config = dict(
    n_layer=13,
    d_model=512,
    n_head=4,
    n_kv_head=4,
    head_dim=128,
    d_mlp=1536,
    vocab_size=9770,
    activation='geglu',
    norm='rmsnorm',
    norm_place='pre',
    norm_eps=1e-05,
    positions='rope',
    rope_base=10000.0,
    rope_fraction=0.5,
    qk_norm=False,
    attn_scale=0.0884,
    bias='none',
    tie_embeddings=True,
    parallel_block=False,
    init='normal',
    init_std_qkv=0.0251,
    init_std_o=0.0,
    init_std_up=0.0251,
    init_std_down=0.0,
    optimizer='adamw',
    lr=0.000597,
    lr_mult_qkv=0.5,
    beta1=0.9,
    beta2=0.95,
    lr_head=0.00545,
    grad_clip=0.5,
    warmup_steps=269,
    schedule='wsd',
    decay_fraction=0.68,
    decay_shape='linear',
    final_lr_fraction=0.0,
    batch_tokens=65536,
    seq_len=384,
    doc_mask=True,
    train_tokens=847100000,
    steps=12926,
    dataset='wikipedia_en',
)
Each number is 500 + 25 x the weight over its row's rms, rounded and kept within 0 to 999. Layers, rows and columns count from 0. Numbers have three digits each. The size before them is the row's rms in percent of the matrix's.

# o: layer 10 attention output (transposed), 512x512, rms 0.0446, rows 193-203, columns 384-511
# v: layer 10 attention value, 512x512, rms 0.0287, rows 194-203, columns 384-511
o193 098:473478500495497482504537538459521467507491518492514404503491472570538512466500495527503464515521488443488480516510549422484493490489500522493516506482509513467481478509523513516513513507481480516476480487489484557398497520490531480493511503515484499494520479478436480450462524503508520466503521511481496488514537467478525450503491521510475487508510516490525511539523480484502489475531
v194 095:545491541464506513483462545477479484501523502509463526490552485575499502522473487499546493514511503512461473486465497502485520480456507488496520508514463485436488474523482509481483509530446509492497497434444455468504491496514521501500494496458465515488528476469461499513517549544476505495512553503535447511506469531492494504475510492548497523450484535529473480526509498477519545513504
o194 100:505485499533516437493537520533526508517546504548482509500517489556492460505519536502505457513525542503457496486517512466521511490478496528499509550489497515525469478467475504487474484518464517487501490507484489501485520519529504531496507477478468490501556475501477502513495564531435520485486504552462490500462497497508510477527511528502492530474475535489520489493468493489488535495479
v195 096:475521499473476531494526526534508497518445504527485468487487478488491479500433526492498502476465485521486501482482486516562514463510504513516497449480492485516496497486503496442504497494486497519490467519494475519524487509480487470500531516484503499513498489524548512544523463532516470476536462482499522495520469509455524468554506507492521521488505485504517546465530477513497436477511
o195 099:498537540511494482533500481485503515504524526481493512510509452479448488485508514531512522526483496542499499499556512557522538473486485524492465486525487500526508501469511512468502482501453507503474518494488547509494553513504496507485477508507522524495506547555478502474527494504464494515504501491492565508507489434484502484521485485489502527508530492509513541506529496497471489521530
v196 092:518509522495502442496519515483506514479491513521492497459448487482526513509501498491519479523517479534491479500441491482467519496503473520450485524495468545524494477472488501469500485475485523443475481474527488501506459498480517498498497507497470418507527533480470524511593505475534521496500466499444486479484494511485459505464517498482537501518512513474517501516517469434504503497534
o196 093:499509532503549462456508494494495490475480532511491492529476486425496536442462526479520559538515530482530486530511386533481516526465483450505471557496526477457505517491483518506495478481500500524515469494522500505494508559482497486522486543503506495512497465531480517483511488478547552499487522471477482466486512503513499517457493474485508530533512497504477501525493567478492507491518
v197 098:508453487478516497490519513478526509460507497473502506516466443494511483530497496488505478503553526516506471478514500543475466506494455528456534515510519501523496475487475511481469487476506500512523533499483508532538470529529474478486498522481484470503478467515540505539504509513504468505490505522529491534489511563501498496477488536512473518508496516483481488489459507492475517496532
o197 105:456479503500507537516487518524535529495518483522495509500509483491539505555506544518512499518545484495511490495519466564477530521465557537459532516499523529473459477514490493495501515533440491498504537502484520483521481491502474494493474510547467502490462494493448487497470506498434525508482485523431512488515518505504511523515456495496485518489465483501481532511484505466497508476518
v198 095:449487477532461540505487487460472490470467501520480480485480517463490487531432476487524506494522513481495519471479482498493519479529550504503508510457499506513490485529532536484524492412492513556510461482479490543518521491552477477529454507474492481472503522447527536460505557528487515493507510503505503491527484523464527444486488467483494516527510537514502497538533504485516509495496
o198 098:496461536474519504553470515516495509465475506501503532476481562517466501508500492504495535480505502519504543499502453581465511492476503497505481521491529495532481466491509497515473497493469478474521475476531547517470514533532471496497515508540495490466466448487508466483464515493472525469559505497516533514505508444532491528499490453481498502528513470512451474509516499484513522472457
v199 096:510519471530502518461543478506482502487509496528496455500497478529484507479483476513548503488508504500520446517473527487490508505497505523478495465510477514474481509522521515459544527494507518502547499487484537511437462537476487484537524462530522494488486515483532530496526493526502516494471503485520482499530469515503513510464473494513526497511540506540484498497481502498503440494468
o199 097:498445540526522443490480559496503477500510503474490524515469509495494497503515518520475475497503505436486481517539542510478464556524507553483495484513527490523510482531538493495502470514465503470534534505497487476484466534494480503480526490566504521501476517497514537447539482504569504489487518513510494506475476503484486512490445522511477475534493480481451494486485479511503494526499
v200 095:538483500502496471489462495522504483514519454476515517470516552469500517490514502468491489480463495509522537529511487485494488505507488478487505502549479484513551498496494497503511484537496509469503534533446474483520518486474517485464514507492460491505493489516535494502529473467513467548461498469519538472459457519411495469535497489521503491462497499459491501508526518486528500526556
o200 098:525507509476524467493501479493523515515463496527508452526497511471524509509518497491487525494495523491498492531469453466457484505468415457524505491458492500459520531502452506556502480522498506476500486525473460488551512479464502522523491469469496519504570491526503523509484488508519518485479485497525511459452486517480498477479522495480511488487516533481543547493514541514512487530519
v201 098:501530499556523525527515501561464481494502497491496495489485527505494503484541467509513492519470509529537512528462537469513545516495516516460478531508514491512515540520527511527475505486490516508501551485526482520451502490520459478474480512478496534454516545436469509482475477493479462487494505487494504468497479445468518519510497515454509489497513536515444502487543476504483466478510
o201 098:526513535507516472494485499515460510470473491487524489470481517484472493490499543501523498497501451512503532568500532486518480531550473514489467505473510479482532520511500493571471536429524542474496512536547451529476481514485485474518491506503478491461489488472557451509502474480548473521497502478511564479510467546500514517507458481508538516467506539517455535486513480500489484452540
v202 099:462518518498496495511488509513500459500527501495462520498473540527492487542475486513524516510503520551534510506501518469529520517485578496545521475456522500475482529489519509517489473492508521474534495486452515498511528535508487493523513488484510510515514479522481485498461519479498488503468554493523506542505503523484502512514485530454480511495489485523521505498550546484531479492499
o202 103:489504475495445507531457510509518456494488488489512525470489507504521475523461461525459484463497464572512526507498508434520513498514524491479521462502532510530510537483489538512494508509483547489472473481478508524463494507545475511523497499505534467487490514506552482483434533530484465526508500526540525500496489517523533514490487542490477461498505517503530488411506474500492518460480
v203 099:460451499493488475493503463545523496514473489456512503504506491547520510517461495490496521526477492476555451438501519470494513511492500486486554513523501452516475522491502488482456477518506492541483457502474507490527498463512441514513511540519523517473461505488516494498502535512514484519491484497486531532562448465491497482538466524511450526474451530530513496498473496513494499509473
o203 103:531512494531440495468480509483511470533445518502493517523492477528488496526537498539458540464442508497461546468487525476470484500483471485477537509544514497527526462513502459507469490491485496512461501495476515515525492478480476487516524508549505526491499481503494466497502494488559477488498519496518554516559478463517490495515453494489512532475505527510535524455457538509499509510522